python train.py --n_layer=22 --n_head=2 --activation="silu" --positions="rope" --bias="none" --init_std_o=0.0 --lr=0.00424 --weight_decay=0.032 --lr_head=0.00765 --schedule="wsd" --batch_tokens=[32768, 65536, 98304] --doc_mask=true --dataset="wikipedia_en"
Each number is 128 + 24 x the weight over its row's rms, rounded and kept within 0 to 255. Layers, rows and columns count from 0. The size above them is the row's rms in percent of the matrix's.

# layer 9 attention value, 128x160, rms 0.211, rows 0-42, columns 0-159
size [109 104 102 109 100 107 105 113  97 104 103  94  99  99  93  88 116 117  99 104  87  94 104 100 110  96 105 100 107 106 104 101 107 106 105 102  99 104 101 109 102  96 101]
[[114 146 146 160 125 104  71 103 116 112  78 126 150 174 115 117 141 100 122  90 167 130 121 139 121  78 153 141 117 122  60 180 124 134 115 138 102  78 142  95 131 163 128 180 113 152 130 134 137  86 115 133 101 161 120  88 110 103 115 107 105 155 125 132 130 103  96  72 126 121  92 113 116 110 139 128 135 151 142 111 134 146 137 142 139 177 114 139 120 114 102 145  96 143 124  88 125 162 116 151 138 104 116 109 139  82 138 105 116 112 165 111 151  99 127 130  84 140 107 118 132 156 129 105 137 135  93 123 147 104 163  86 164 120 126 116 125 118  87 138 133  99  92 130 127 115 135 123 140 127  95  59 130 125 112 138 138 114 122 105]
 [113 136 148 136 137 126 127 167 145 134 156  81 147 123 110 114  86 129 157 124 126 127 113  62 118 164 162 118 126 145 180 117  91 137 119 126 118 177 116 175  93 137 108 118 135 102  84  88  94  97 167 122 165 122 149 107 115 181 157 169 113 155 118 126 211 159 111 138 175 128 145 144 135 150  85 147 110 134 156 112 159 148 118 133 110  99 141 187 101 117 126 154 117 113 125 130 127 104 117 121 127  82 156 120 149 126 140 140 143 115 104 101 114 144 118 130 127 106 110 116 152 120 117 145 116 123 154 155 111 108 156 132 160 112 135 108 113 125 118 128 164 157  93 105 113 125 148 147 119 106 151 115 131 108  94 105 121 124 103 163]
 [170 152 111 143 122 129 124 182 110 140 173 134 110 141  88 135 175 135 138 121 110  95 132 160 114  87 136  80 104 110 142 149 156 140 145  88 143 118  91 105 126 140 166 139  99 127 128 109 133 152 113 161 107 140  72 131 155 132 101 140  83 112 137 124 139 119 111 129 137 135 165 144 121 126 130 111 115 110  98 123  72 114 141 104 136 134 154 123 188 152 127 141 111 136 148 161 123 145 119 128 117  89 107 132 115 116 121 108 124 178 152 104 134 125 104 118 181 123 117  93  96 150 140 124 102 150 153 198 149 116 137 181 110 131 123 163 147  94 165 143 119  99 158 134 110 112 177 133 119  86 125 117 105 134 119 143 140 116  97  98]
 [150 138 115 126 135 108 102 125 119 132 143 118  97 101 108 104 148 126 156 167 155 136  90 138 130  89 142 128  75 105 138 155 118 114 104  99 230 135 179 115 136 107  85 116 124 131 117 104 114 170 123 146 138 155 101 159  79 128 102 111  97 131  95  67 116 116 137 182 100 149 154 137 134  92 112 121 104 138 132  97 140 105 101 149 102 139 147  99 113 130 113 116 136 109 111 142  88 133 144  95 113 128 163 112 115 127 150  86  99 134 105 176 139 137 132 118 143 123 133 164 113 150 103 131 125 125 150 122 114 171 110 112 137 135 130 166 167 148 102 130 108 106 134 159  84 138 100 120 121 143 169 118 109 133 120 157 147 128 144 114]
 [163 102 129 134 117  95  83 104 103 181 117 130 138 143 140 155 164 132 136 169 134 134 125  94 104 109 136  93 102 105 104  91 102 142 143 111 145 100 101 176 127 148 135 136 149  87 164 135 107  77  90  96 126 117 144 109 157 152 102 147 146 135 163 157  83 114 113 142 122 155 150 118 154 150 128 153 125 148 119 135 167 114 143 118 111 122 147  83 105 150 133 126 123 145 152 136 128 107 119 168 108 137 131 113 107  89  72 139 167 173 164 119 148 106 113 110 154 133 148 119 148  82 127 102 119  86 143  97 137 127  88 132 145  86 165 118 150 140 150 105 145 135 125 178 156 173 114 135 120 100 150 144 159 128 123 108 100 138 130 119]
 [120 127 148 159  78 157 144  99 147 120  87 130 141 139 143 111 126 143 123 113 110 102 141 120 161 150 144 143 117 169 137 123  97 118 100 148 151 126  88 157 131  88  84 145 203 106 121  89 130  97 143 120 178 131 141 147 113 138 164 142 148  96 128 160  99 126 116 118 149 134 122  78 129 158 131 104 126 126  76 151 112 147 116 125 139 129 132 148 105 139 132 135 145  63 133 134 125 116 136 184 152 130  99 131 141 132  87 127 124  99 130 145  89 140 107 148 115  96 162 158 183 120 175 163 139  93  82 146 145 136 155 121 134 108 133 127 138 108 130 111 104 122 104  99 101 154 165 169 116 149 151 145 125 100 115 120 133 126 147 168]
 [121 109 167 120 158 142 126 141  92 111 120 173 150 129 179 153  70 126  94 109 130 113 115  93 107 141 145 139 137 143  99 155 139 118 162 156 133 115  66  88 132 127 141 101 143 131 141 137 122 123 131 110 121 141 123 159 122 167  59  98  87 137 144 136 115 140 124 136 115 185 136 136 111  94 149  95 137 102 122 123  89 105 140 155 137 140 132 119 112 153 144 117 104 139 102 160 166 148 164 122 142 130  89 102  95 138 136 150 128 100 130 135 125 136 102 103 125 101 103 108  96 129 114 105 115 154 140 125 158 136 144 102 101 128 163 128 156 105 119 158 171 137 172 109 125 132 148 136 102 122  84 169 139 157 118  88  83  76 103 109]
 [112 107 143 162  96  92 154 115  99 109 166 164 136 115 160 130 144 156 121 125 146 109  92 123 126 123 120 167  92 110 123 137 131 121 118 126 139 112 100 111 106 129 149 118 124 133 112 119 158 106 140 101 124 129 185  98 130  97 122 149 119 133 139 103 116 109 111 117 151 133 165  93 124 161 131 122  70 159 121 129  77 125 125 141 107  98  94 173 142  79 138  82 137 150 151 129 110 135 109 107 122 155  94 146 124 139 105 120 170  78 118 110 173  93 106 134 130 125 150 144  99 117 135 137 108 202 157 143 120 122 109 139 163 156 163  97 105 147 179 123 150 114 123 134  97 155  72 142 120 146 116 146  88 136 126 135 170  99 137 124]
 [169 159 111 131 101  98 118 116  93  70 135 183 181 147 137 109 149 153 156 161 109 114 170 168 104 169 180 165 146 116 107 156 133 146 152  91 123 134 163 113 110 131 131  94  94 113 112 132 106 119 114 129 144 110 100  88 146 101 150 125 101  97 126 124  99 141 117  96 150 153 116 156 130 135 132  91 107 181  92 111 105 173 110 129 121 137 137 152 125 106  90 132 100 141  85 165  95  91  92 141 122  93 101 126 109 116 102  83 123 147 146 152 127 128 160 111 124 151 100 101 148  87 140 136 128 101 143 155 132 113 145 119 100 131 133 122  91 126 110 122 117 111 160 112 117 112 144 103 136 134 100 128 120 101 118 126 112 126 158 121]
 [138  82 133 103 129 175  66 133 137 134 118 161 175 122 149 112  96  90 103 148 103  98 151 127 108 114 108 124 134 164  92 106 141 105 126 121 116 124 101 143 124 137 164 151 120 145 117 104 125  99  73 140 119 142 157 146 150  90 129 171 117 151 180 125 129 144 110 104  96 122 159 141 122 112 173 151 122 127 110 163  87 160  80 146 182 147 131 137 168 128 120 131 149 144 145 146 142 147 130  86 140 135 137 143 104 140 120  56 104 124 140 139 101 130 119 116 142  86  77 110 161 158 141 108 116 107 109 138 124 158 139 137 113 152  96 147 165 133 119 136 159 110 120 102 164 152 108 122 144 137 123 100 135 113 124 126 146  77 127 133]
 [174 144 166 122  89 110 103 117  95 151 138 134 127 111 151 125 127  85 142 135 128  99 134 138  88 144 151 126 116 118 149 146 117 116 131 117 186 140 159 142 134 117 127 125 145 104 110 122 122 190 127 142 121 142 129 137 173 164 112 190  80  97  85 160 115 120 112 165 178 143 124 106  74  94 115  93 120  88 124 110 107 123 123 130 152 126 145 134 135 136 138 103 122 128 155 169  98 126 132 146 148 112 136 163 120  82 147 132 118 107 144  96 113 140 138 138 119 110 148 148 152 169 148 135 119 144 149 136  87 124 101 131 163 108 154 114 139 110 110 159 104 123 118 107  98 110 175  40 155 163 128 125 122 103 137 122 133 127 142 117]
 [118 152 172 132 146 151 161 103 101 123 111 157 121 173 114 111 132 122 111 153 142 139 139 132 139 129 158  95 178 125 175 123 115 133 100 136 107  96 161 143 108  64  86 143 103  95  89 115  75 147 125 112 128 140 135 127 129  95 122 117 176 106 119 151 123  73 124 143 115 149 124 128 119 132 114 108 129 129 103 130 121 137 156 133 109 144 149 144  95 108  90 144  81 102 118 143 131 107 108 112 106 100 106 110 154 135 123 146 147 127 112 106 110 135 136 123 118  97 155 141 130 146 133 153 100  80 106 145 127  62  68 171 120  99  87 134 117 126 112  76 105 121 118 114 178  89 117  87 158 136 111 129 115  94 148 133 133 142 141 131]
 [ 97 103 102 124  84 126 104 165 130 119 130 135 103 100 138 136 150 184 136 127 117 137 149 145 160 113 124 137  96 107 118 166 134 100 168 111 149 145 125 102 134 146 151 139 151 130 130 127 151 143  99 153 126 169 138 146 137 119 142 122 134  89  93 112 108 130 134 115 137 115 118 137 139 170 127 142 122 140 123  96 127 162 128 136 121 173 144 128 113 189 174 145 172 117 113 149 126 141 135 127 167 117  96 167 112 195 137 134 142 122 147 121  93 105 123 183 148  81 144 135 167 132 175 129 144  92 111 138 113 144 128 110  64 115 121 109 114 104 124 118  93 118 116 154 132 123 124 120 144 176 140 137  87  71 126 149  73  92 147 135]
 [136 130 142  96  71 144 139  85 131 101 100  98 148 131 130 142 121 162 156 128  90 156 128 101 120 146 126 150 148 157 120  90  67 128 145 130 120 116 107 124 140 119 118 138 141 132 144 147 165 127 134 114 152 126  92  89 107 168 146 152 152 132 114 157 167 130 123 111 108 141 139  99 112 124 135 156 164 154 110 144 130 147 154 143 123 143 132 133  61 157 137 144 140 135 142 153 109 131 161 138 132  99 105 157  88 104 120 109 126 145 142 171 181 137 145 139  93 101 143 135  94 149 119 129 107  57 104 123 110  86 138 121 180 132 109 102 110 102 123 128 132 143  97 140 134 111 117 157 142  99 120 138 141 186 142 106  96 151  62 136]
 [148 100 122 141 152 110 102 133 143 130 122 117 127 111 127 170 169 138  98 104  95  97  93 157 142 131 128 143 134  71 124 136 131 130 127 120 175 155 146 172 159 141 126  70 106 122 156 124 181 142  95  74 137 153 102 150 144  66  99 117 151 160  86 113  96 156 111 122 103 142 127 122 135 165 119 121 155 100 128 161 108 119 118 139 129 112 134 130  84 119 137 191 119 126 114 157 143 147 104 110 167 124 118  87 142 105 112 151 127 179 169  77 127 123 103 118  87 119 108 155 162 123 126 144 170 133 129 105 134 146  94 141 118 135 108 140 135 130 120 107 125 133 123 133 119 137 101 159  80 112 150 143 138  97 120 154 101 141 139 114]
 [ 99 150 135 124 152 112 134 148 168  97 132 140 148 107  99 150 154  78 131 120 143 163 150 110 100 105 125 170  77 110  97 140 150 120 143 117 113 146 127 139 105 178 126 159 154 174 134  97 155 123 149 133 143 120  91 123 161 140 102 138 134  81 125 122 140 108 124 105 118 141 153 139 125 123 104 127 144 102 119 192  89 113  96 126 101 132 110 142 126  91 111  69 100 152  91 171 155 147 145 149 136 110 139 100 105 137 150 129 106 172 158 132 120 122 128 136 121 146 126  73 124 147 131  89 128 132 147 122 156 155 169 127 173 130 117 119 144 104 135 118 127 155  99 166 117 136 131 129 134 102 101 122 177  89 124 158 140  65 107 143]
 [ 60  98 123 136 131 119  97 117  82 125 161 179 167 105 105 148 111  99 102 122 116 101 118 131 102 121 133 169 114 136 106 153 137  88 122  92 139 160 114 109 137 158 126 135 125 135 130 158 123 141 136  91 138 125 133 156  98 152  73 108 124 136 180 156 117  95 129 123 151  93 108 109 119 144 130 109 125 167 118 151 149 145 156  74 138 120 133 104 141 102 139 100 123 119 142 108  94 165 156 129 151 133  88 110  78 169 165 117 155 102  83 143 133  95 158 135 142 129  67 153 154 125 119 110 142 138 133 129 124 137 113 116 149 126 152 134 117 113 160 145 154 132 168 147 136 122  91 135 138 136  93 134 124 172 123 137 163 109 107  81]
 [147 123 107 135 144 170 124 130 118 168 124 126 158 127 145 165 149 183 154  94 149 139 146 150 124 123 159 150 128 100 141 127 143 144 163  90 115  81 120 140 119 148 137  79  98 159 136 170  80 137 139 169 152 115 130  82 158 127 132 126 113 108 131 130  96 147 136 146 117 137 130  73 119  99 123 113 136 158 125 112 144 130  96  66 139 117 117 121 101 140 101 139 139 139  92 142  91  99 101 147 140 116 132  99 134  55 145 113 116 125 148 110 114 147 115 132 138 131 110 131 150 133 135 133 141 145 141 148 109 152 123 109 126 135 173 150 174 165 134 127 142 139 130 118  86 121  96 126 139 134 185 109 138 144 133 190 154  58 122 121]
 [131 150 104 137 105 101 130 143 174 114 141 136  90 122 174  84  94 165  93 148 131 141 141 112 160  52  99 126 131 124  98 152 117 115 193 132 121 110 114 143 100 130 176 124 155 140 162 167 111 106  85 143  98 112 138 146 149 132 122  84 120 147  95 122 135 145 115 120 116 136 104 110 104 157 157 111 147 138 147 127 143 132 110 136 144 121 140 116  60 123 148 166 133 148 107 125 131  84 166 128 120 138 127 138 153 131 130 135 100 133 125  83 118  88 146 116 130 124 127 109 128 108 118 125 134 106  87  96 141  76 105 149  79 125  99 111 113 149  93 119 136 124 143 121 126  75 128 152 116 156 112 147 178 140 109 111 102 162 119 143]
 [158 140 116 127 149 118 130 193 107 118 126 152 105 105 160 148 120 134 168 128 149 144 118 142 118  99 145 160 153 101 113 163 162 125 165  91 139 161 127 103 139 104 173 125 128 147  99 180 145 149 101 141 125  90 175 148 118 129 101 100 126  72 126 109  97 111 140 146  90 120 117 135 172 116 104  72 141 144 164 167 142 105 132  88 142 155 126 134 141 133 158  83 117 118 121 135 142 126 149 127 158  93 152 106 110 124 122 129  81 115  97 143 149 132 131 116 122 116 127 130 120 165 117 108 130 126 108 142 116 186 142 108 117  95 142 130 149  89 105 120 141 139 138 117  88 142 135 133 164 158 112 121 119  93  89 178 119  74 121 114]
 [156 148 127 127 135  97 145 143 116 117 103 133  90 121 114 131 141 148 140 133 136 153  92 130 136 142 125 136 120 130 164 133 133 125 153 113  84  93 104  83 127 148 130 155 147 136  83 128 100  94  86 127 135 138  88 125 132 106 131 153  89 151 101 144 134 168 139  68 159 122 134 104 100 129 149  94 150 130  95 130 156 127 110 137 103 120 166 119 100 118 132 103 154  85 147 142 170 101 154 152 125 114 122 111  87 143 159 102 108 153 145 124 169 137 119 106 112 185 186 154 165 102 148 121  91 129  94 139  89 140 106 144 169 142 114 104 166 162 112  81 134 160 131 136  86 129 116 132  87 121 113  99 133 117 111 100 165 105 152 129]
 [119 149 125 159 125  73 126 106 122 164 111 133 157 103 113  90 140 105 134 144  85 138 148  65 159 130 134 126 120 156 135 113 145 133 102 105 130 160  88  97 144 108  92 122 181 128 142  81 147 113 177 118 118 134 127 129 106 112 117 145 122 165  47 118 133 129 161 139 158 112 151 113 121 113 142 137  96 117 122 169  91 173 166 131 114 104 113 174 146 107 143 182 104 116 145 130 113 115 168 117 118 120 185 152 183 134 177 140 114 114 143 120 120 110 129 103 139 122 115 155 168 161 143 139 123 147 131 138 122 112 129 142 161 109 111 135  99 131 139 146 112 137 114 128 133 172 129 154 162 150 146 141 119 120 138 112 111 143 110 157]
 [ 99 102 110 118 103 136  90 137  94 108 127 146 117 138 149 107 148 147 167 138 148 141 157  96 138 126 121 129 141 146 146 132 119 116 107 148 106  97 122  81  97  92 113 137 105 100 129 105 130 126 139 131 114 154 124 117 118 126 188 128  92 123 105 104 124 127 153 145 155  91 128 106 129 117  93 152 131 136 141 149 141 155 125 137 105 150 103 160 129 143 105 100 107 103 169 141 135 127 100 115 116 151 102 123 105 152 141 115 161  36 102 111 106 103 123 110 157  88 129 125 125 122  91 199 122 133 111 185 100 109 157  98 148 113 124 145 114 159 151 152 114 105  99 112  90 179 148 117 166 133 116 140 127  90 187 103 112 129 129 140]
 [143 100 151 121 145 135 149 139 152 116 146 146 134 136 108 127 125 143  89  97 184 107 110 126 174 113 108 178 127 129 127 101 109 124 103 157 117  97 174 126 117 107 132 121  90 145 116  84  95 140 143 171 135 112 123 164 163 105 162 160 128 126  95 146 146 131 106  93 118  99 108 137 158 112 132 152 123 125  84 119 196 105 133 157 119 172 152 117 164 132 139 127 169 138 155 105 120  91 146 124  98  99 143 126 185 131 118 127 108 164 131 126 139 150  79 130 117 116 117 105 159 126 163 144 114 146 138  94 107 119 176 120 109 118 104 150 120 165 123 102 133 147 108 130 103 107 141 134 145 125 127 174 182  91 139  94 163 142 128 140]
 [110 164 100  82 121 149 151 158 129 108 101 163 127 182 154 162 178 128 130 102 171 134 115 141 181 149 122 141 130 106 149  74 121 129 121 137 121  81 136 104 118 141 128 170 116 170 114 157 147 143  83 158 137 136 163 143 150 160 150 159 109 138 112 116 114  98 115 106 124 129 144 105 111 171 104 131  92 166 153  91 130 127 136 113 110 150  87 135 101 133 162 132 149 111 103 142 130 109 123 162  97 161 162 104 144 108 121 137 151 169 104 164 155 104 137 131 155 129 178 157 116 135 128 154 107  77 150 100 123 111  95 140 113 137 132  91 143 144 118  82 126 143 114 146 155 129 139 131 136 137 129 138  87 122 139 124 109 154 122  98]
 [107 122 103 100 122 149 146  94 136 137 147 176 155 157 130 138 150 111 162 125 125 148 172 135 116 143 117 117  99 152 114 129 160 167 102 121 137  56 152 125 123  92 115 105 111 148 106  91 147 127 116 147 123 123  90 117 111  98 143 150 147 162 118 105 118 118 113 120  90 134 126 112  89 109 102 165 144 121 145 128 136 138 169 126 131 154 162 115 126 134 116 161 138 133 153 126 122 121 100  98  98 166 137 105 145 150 193 133 114 135 109 131 148 156 110 117 133  80 128 116  92 153 133 114 139 149 101 140 146 143  70 103 159 143 102  92 142 166  87 129 167 149 113 151  71 126  85 125 118 109 182 119 122 124 161 135 133 114 127  75]
 [124 118 148 173 114 117 161 132 126 134 105 155 133 124 131  97 133 112 117 134 171 109 113 122 130 111 104 145 108 112 158 124  89  96 130  92 157  75 111 130 100  94 127 145 113  95  68 109 145 105 115  81 149 121 146 130 135 130 147 118 158 130 100 131  96 133 142 140 125 130 103 120 129 139 114 134 132 119 183 173 155 132  98 104 154 132 135 153 162 115 144 132 139  99 184 110 115 121 119 111 147 123 119 155 102 156 109 122 131 162 172 115 114  85 131 125 128  92 158 162 159 113 161 155 112 142  97 126 118 114 121  99 108 113  89 118  95 168 152  88 140 117  85 124 147  43 143 143 143 177 154 116 112 110 123 118  87 112 118 115]
 [161 134  92  97 123 123 117  86  98 138 171 139 110  65 109  98 155 112 108 114 150 121 100 144 142 137 121 127 146 100 101 128 148 148 126 142 112  84 128 142 133  92 130 138 152 108  78 107 110 114 107 113  92 115 161 163 106 148 143 138  93 113 135 147 103 123 155  86 110 109  96  92  82 113 111 115  55 147 125 116 112 138 109 101 130 103 147 146 110 134 113 133 150 125 140  94 152 125 157 121 133 134 118 147 136 169  84 104 101 131 116 144 109 133 118 125  95  78 135 118 130 135 144 170 128  82 101 141 104 153 149 168 112 136 113  77 118 141 115 159 101 145 147 118 101 162 113 143 158 146 146 163 120 114 161 126 121 126 184 154]
 [115 137 126 116 163 169 127 111  78 126 159 144 127 145 154 138 116 110 105 146  96 122 129 110 109 128 129 154 147 146 128 127 166 114 116  77 153 129 122 152 189 113 133 145 124 121 135 106 132 110 141  91 137 131 150 111 135 126 111 100 129 157 156 111  94  92  99 152 152 117 152 152 165 124 121 139 124 137 143 131 188 139 146  81 112 139 152 145 132 123  87 117 140 122 108 165 116 107 131 139 112 132 112 146 145  63 158 183 119 132  90  93  87 129 149 128  88 127 119 107 124 118  87  94 138 134  80 136 166 179 116 110 109 125 137 137 131 134 123 189 149  65 160 161 112 130 119 112 146 112 124 105  76 144 141 140 140 156 158 135]
 [115 123 127 156 107 166 123 122 144 165 144 152  89 118 133 165 133 118 111 120 168  92 145 137 124  64  98 144 132 154 147 129 137 126 108 107 122 142 124 133 120 145  58 133 141 128 130 155 139 113 128 174  98 128 163 136 124 167 144 133 105 129 155 111 166  98 110 100 140 120 153 138 127 113  92 130 118 114 158 127 109 115 126 116  95  65 106 106 115 146 107 101 123 122 149 154 137 128  98 140 119 163 105 146 156 135  89 148 188 146 141 124 135 133 137 193  87 154 123 136 151 114 114 108  97  92 119 127 109  83  48 151 145 169 127 119 101 129 131 147 134 154 104 125 126 140 109 146 107 148 184 151 146 126 143 112 147 139 104 132]
 [123 177  96 175 119 131 131 164  84 118  90 112 145 107 107 162 108 137 135 136 124 163 135 130 115 124 146 134 116 117 114 115 140 174 143 133 134  79 145 118 151 109 143 148  91 157 128 111 147 123 152 135 116 116 130 104 127 169 121 145 124 111 156 113 126 136 116 144 149 135 150 154 110  95 131  86 131 110  99 130 114 113 161 137 170 132 129 122 175 119  99 119 127 121 141 156 140 118  87 187 152 123 130  95 130  92 163 102 162 122 154  84 144  84 154  91 172 137 116 151 123 142 121 109 106 138 147 166 158 103 143 120 188 121 104  75 111  99 158  94 121 119 145  98 107 112 120 153 131 135 106 187 122 121 106 139 140 100 112  77]
 [110 112 137 177 144 109 184 137 113 130 170 137 126 150  89 158 116 137 146 154 177 113  93 112 165 135 134 125 141 110 152 109 122 162  98 156 144 117 141 163 169 140 163 118 110 115 131 144 127 127 127 141 134 134 122 133 112 110 147 117 126 113 153 120 125 105 115 107 156 138 140 130 113 121  95  84 149  88 165 101 166  78 154 119 116 121 150 150 186 129 129 158 124 147 145 159 129  98 172 129 115 159 108 168 115 134 162 147 123 144 110 190 150  93 119 118 130 187 159 122 154 130 172 129 134 110 166 159 124 102 138 120 146 120 151 113 100 103 142 153 139  88 122  87 126 118 159 145 149 122 118 119 104  95 110 101 176 133 155 106]
 [120 153 136 127 127 154 111 153 137 117  74 126 133 126 139 117 165 149 153 115 162 132 124 155 124  65 163  89 134 123  86 143 173 143 112 123 117 121 138 119 119 147 101 133 145 149 133  82 136  88 119 111 141 104 118 114 112 106 142 137 121 165  99 126 134 112  93  90 114 139 140 127 167 113 190  90 115 149  80 105 153 111  92 161  85 154 137 115 122  93 147  72  97 125 147 125 132 200 100 110 116  71 162 110 149 121 126 131 134 185 145 124 120 135 129 121 138 126 104  91 114 136 134 127 165 138 153 150 139 152 151 127 166 133 136 118 164 149 115 145 142 146 176 139 156 114 107 123  94 117 160 117 129 114 143 146 125 109 139 113]
 [138 105  87 109 114 136 155 125 129 123 209 114 129 134 105 153 115 137 102 143 160  91 145 127 125  91 127 122 140 133 139 133 150 100  95 109 153 151 152  69 113 140 128 136 127  92 135 108 132  84 150 121 100 106 144 119 105  89 102 135 173 147  90  93 110 130 143 101 137 118 122 163 168 154 107 152 137 172 146 160 111 139 134 134 132 167 132 146 112 119 150 171 158 117 143 105 118 119 121 158 102 110 160 117 165 141 167  82 141 156 132 138 153 145 134  59 138 101 147  90  89 171 111 119 115 138 125 144 138 116 132  81 120 136 119 119  75 116 131 122  99 127 120 154 140 128 130  99 146 138  97 121 121 127 129 133 155 161 166 166]
 [129 131 117 120 147 161 101 116 136  65 129 140 132 110 111 144 166 132 128 124 124  90 163 103 181 125 136 104 130  99 122  96 137 146  94 164 102 127 118 105 123 140 140 146 118 122 116 115 125 121 101 108 132 165 174 100 165 144 111 136 146 108 135 190 170 108 103 148 114 138 164 151 134  96 125 192 108  88  88 133 145 105 111 131 145 143 120 110 108 129 171 157 115  96 147 111 121 139 148 125 148  98 136 171 129 111 100 112 120 148 134 121 162 108 148 149  87 115 122 144 131  89 120 132 150 116 149 149 138  84 130 158 137 119  85 111 149 194 142 141 130 170  92 135 134 148 180  81 115 103 114 125 136 155 110 144 161 134 144 130]
 [ 68 154 143 123 156 129 178 144 141  72  99 103  82  97 110 105 109 132 133 123 132 126 100 126  99 136  90 159 153 120 148  99 152 148 151 117 141 152 150 131 130 141 125 115 123 157 151 139 118 110 110 119 122 138 130 158 120 159 133 154  80 110 124 127  97  83 141 113 193 113 126 150 141 117 151 106 127  52 116 162 103 104 139 117 152  92  82 143 122 131 118 118 109 162 170  89 119 138  92 115 140 146 116 140 107 141 139 127 134 152 125 139 123 108  79 134 135 144 106 145 123  90 135 140 139 175 147 141  78 152 103 126 126  67 129 137  91 106 138 130 130 156 136  82 114 137 124 107 112  94 119 122 107 124 113 101 169 132 118 104]
 [133 136 155  89  71 129 130 150  92 129 124 148 133 141 166 154 147 136 138 134 128 108 126 143  98 142 134 128 108 116 122 101 108 136  70 190 133  66 181 142 147 137 127 136 157 137  97 112 125 102 114 119 117 142 137 114 150 137 148 143 107 152 126 151 107 142 139 100 117  99 130 110 114 135 133 128 131  92 103 123 152 149  94 112  94 160 136 130 121 130 100  97 134 153 140 116 135 146 109 125 100 109 161 133 144 128 150 136 142 126 153 116 136 160 140 136 166 159 186 155 123 123 124 146 163  74 119 121  57  96  66 148  66 129 127 147 146 126 120 113 137 164 122 118  78 117 125 107  89 128 118 171 156 124 124 171 135 133  99 137]
 [129 168 138 161 162 112 122 160 141 100 116 155  70 119 137 126 145 106 158 106 139 125 132  74 168  87 162 131  71 116 152 154 117 143  76 148 108 141 121 139 143 144 135 131  98 157  92 149 122 146 137 173 120 138 121 132  95 109 153 118 139 113 151 135 100 129 112 118  93 120 149 127 113 119 132 162 124 131  91 142 131 121 143 146 137 132 105 124 111 186 113 136 125 130 163 116  91 137 106 131 147  95 106 128 115 136 143  92 149 172 147  77  95 161 184  94 103  90 125 139 135 127 151 105 129 113 165 125  93 117  99 161 132 144 108 109 134 144 162 125 122  96 133 113 111 166 125 142 161 143 148 130 142 109 176 186 114 113 144 155]
 [132 117 153 146  67 171 138 164 118 122 114 133 118 124 136 151 133  86 137 100  84 149 164  98 123  91 121 163 135 139 170 147  95 122 120 113 110 128 155 119 106 127 130  99 130 138 109 161 106 158 153 130  97 159 153 121  94 125  83 125  95 126 138 143 149 116 135 118 116 138 171 121 143 100 126 123 166 144 161 133 135 170 119 154 111 158 133 109 135 109 156 105 133  93 128 137 108 113 120 110 157 163 148 152 104 104 111 136 132 101 102 146 102  56 111 117 163 101 112 136 130 124 151  66 120 134 105 127 169 123 119 111 137 159 103 173 109 152 120 137 130 132 118  62 117 191 152 115 144 116 139 113  94 155 110 152 113  93 129 126]
 [150  99  88 202 107 123 163 109 127  96 118 111 123 148 118  97 130 134 143 157 113 129 121 113 130  98 102 151 137 138  86 171 158  94 107 119 123 108 123 148 142 107 177 105 133 146  79 101 120 127 137 143 142 147 145 142 110 121 131 141 127 128 143 159 141 138 111 110 139 146 127 197 114 142  89 155 140  70 123 140 121 105 129 117 170 118 104 155 120 138 154 162 142 116 118 107 134 127 126 171 191 159 111 126 141 105 144 152 140  92 102 115 144 116 142 123 167  97 112 131 132 127 130 126 132 146 105 135 135 131 135 145 133 100 149 126 167  83 146 131 117 109  80 166  58 138 137 143 139 144 130 132  90 156 135 185 107  96 147 150]
 [179 108  99 136 116 115 153 153 128 110  73 111 136 133 153 151  89 124 133 173 134 144 143  89 105 115 143 110 144  98 138 103 121 114 123 102 155 141  64 156 125  94 106 129 140 140 100 148 122 127 134 139  93 101 158 127 119  82 107 158  90 123 152 107 159 101 118 117 146 148 148 130 151 122 146 154 134 165 107 147 159 128 145 165  91 129 116 184 124 170 114  98 107 121 139 151 100 134 165 150 165 111 108 108 131  88 102 131  89 137 127 148 108 151 138 112 152 137 120 131  93 150 180 113 148 165 125 134  82 163 113 135  98 113 139 120  90 147 100 167 125 125 134 151 106 146 117 159 155 115 168 162 110 126  90 149 120 131 149 108]
 [119 138 149 166  96 139  98 119 146 127 113 142 129 151 134 130 122 135 158 114  74 143 116 116 104 128  82 104 128 128 163 107 144 101  81 103 141 145 146 141 129 137 166 112 137  62 141 119  90 134 120 152  96  88 134 120 140  98 144 116 112 132 122 122  80 130 169  82 169 104 120 179 136 167 123 149 129 111 109 119 141 111 123 122 144 155 142 140 110 114 106 129 119 168 103 113 147 117 102 126 175 138 127 113 125 152 113 154 157 134  90 134 123 109 112 167 134 176 128 166  80 127 116  74 146 109 157 110 132 100 137 134 201 154 105 113 133 100 153 111 128 166 100 139 136 154 114 114 128 140 112 136 147 147 161 123 150 102 181 120]
 [146 174 113 137 135 123 127 111 110 142 121  89 124 141 112 124 168 127 132 108 127 118 108  97 100 113 108 137 134 204 131 100 120 169 150 130 130 126 146 133 103 125 120 116  96 155 130 122  93 137 148  45 134 119 143 100 112 132 100 116 101 119 137  91 140 197  78 151 113 124 167 106 127 133 157 106 129 122 136 112 147 102 117 154 107 131 127 121 116  91 148 150  93 109 110 118 159 107 124 111 123 130 157 157 143 144  97 117 142 136 115 147 110 140 134 113 154 138 140 111  88  89  73 148 125 181 140 126 101 123 125 130 156  96 116  99 140 138 119  89 127 109 142  92 156 132  98 135  81 172 150 158 133 121 141 163 146 145 174  83]]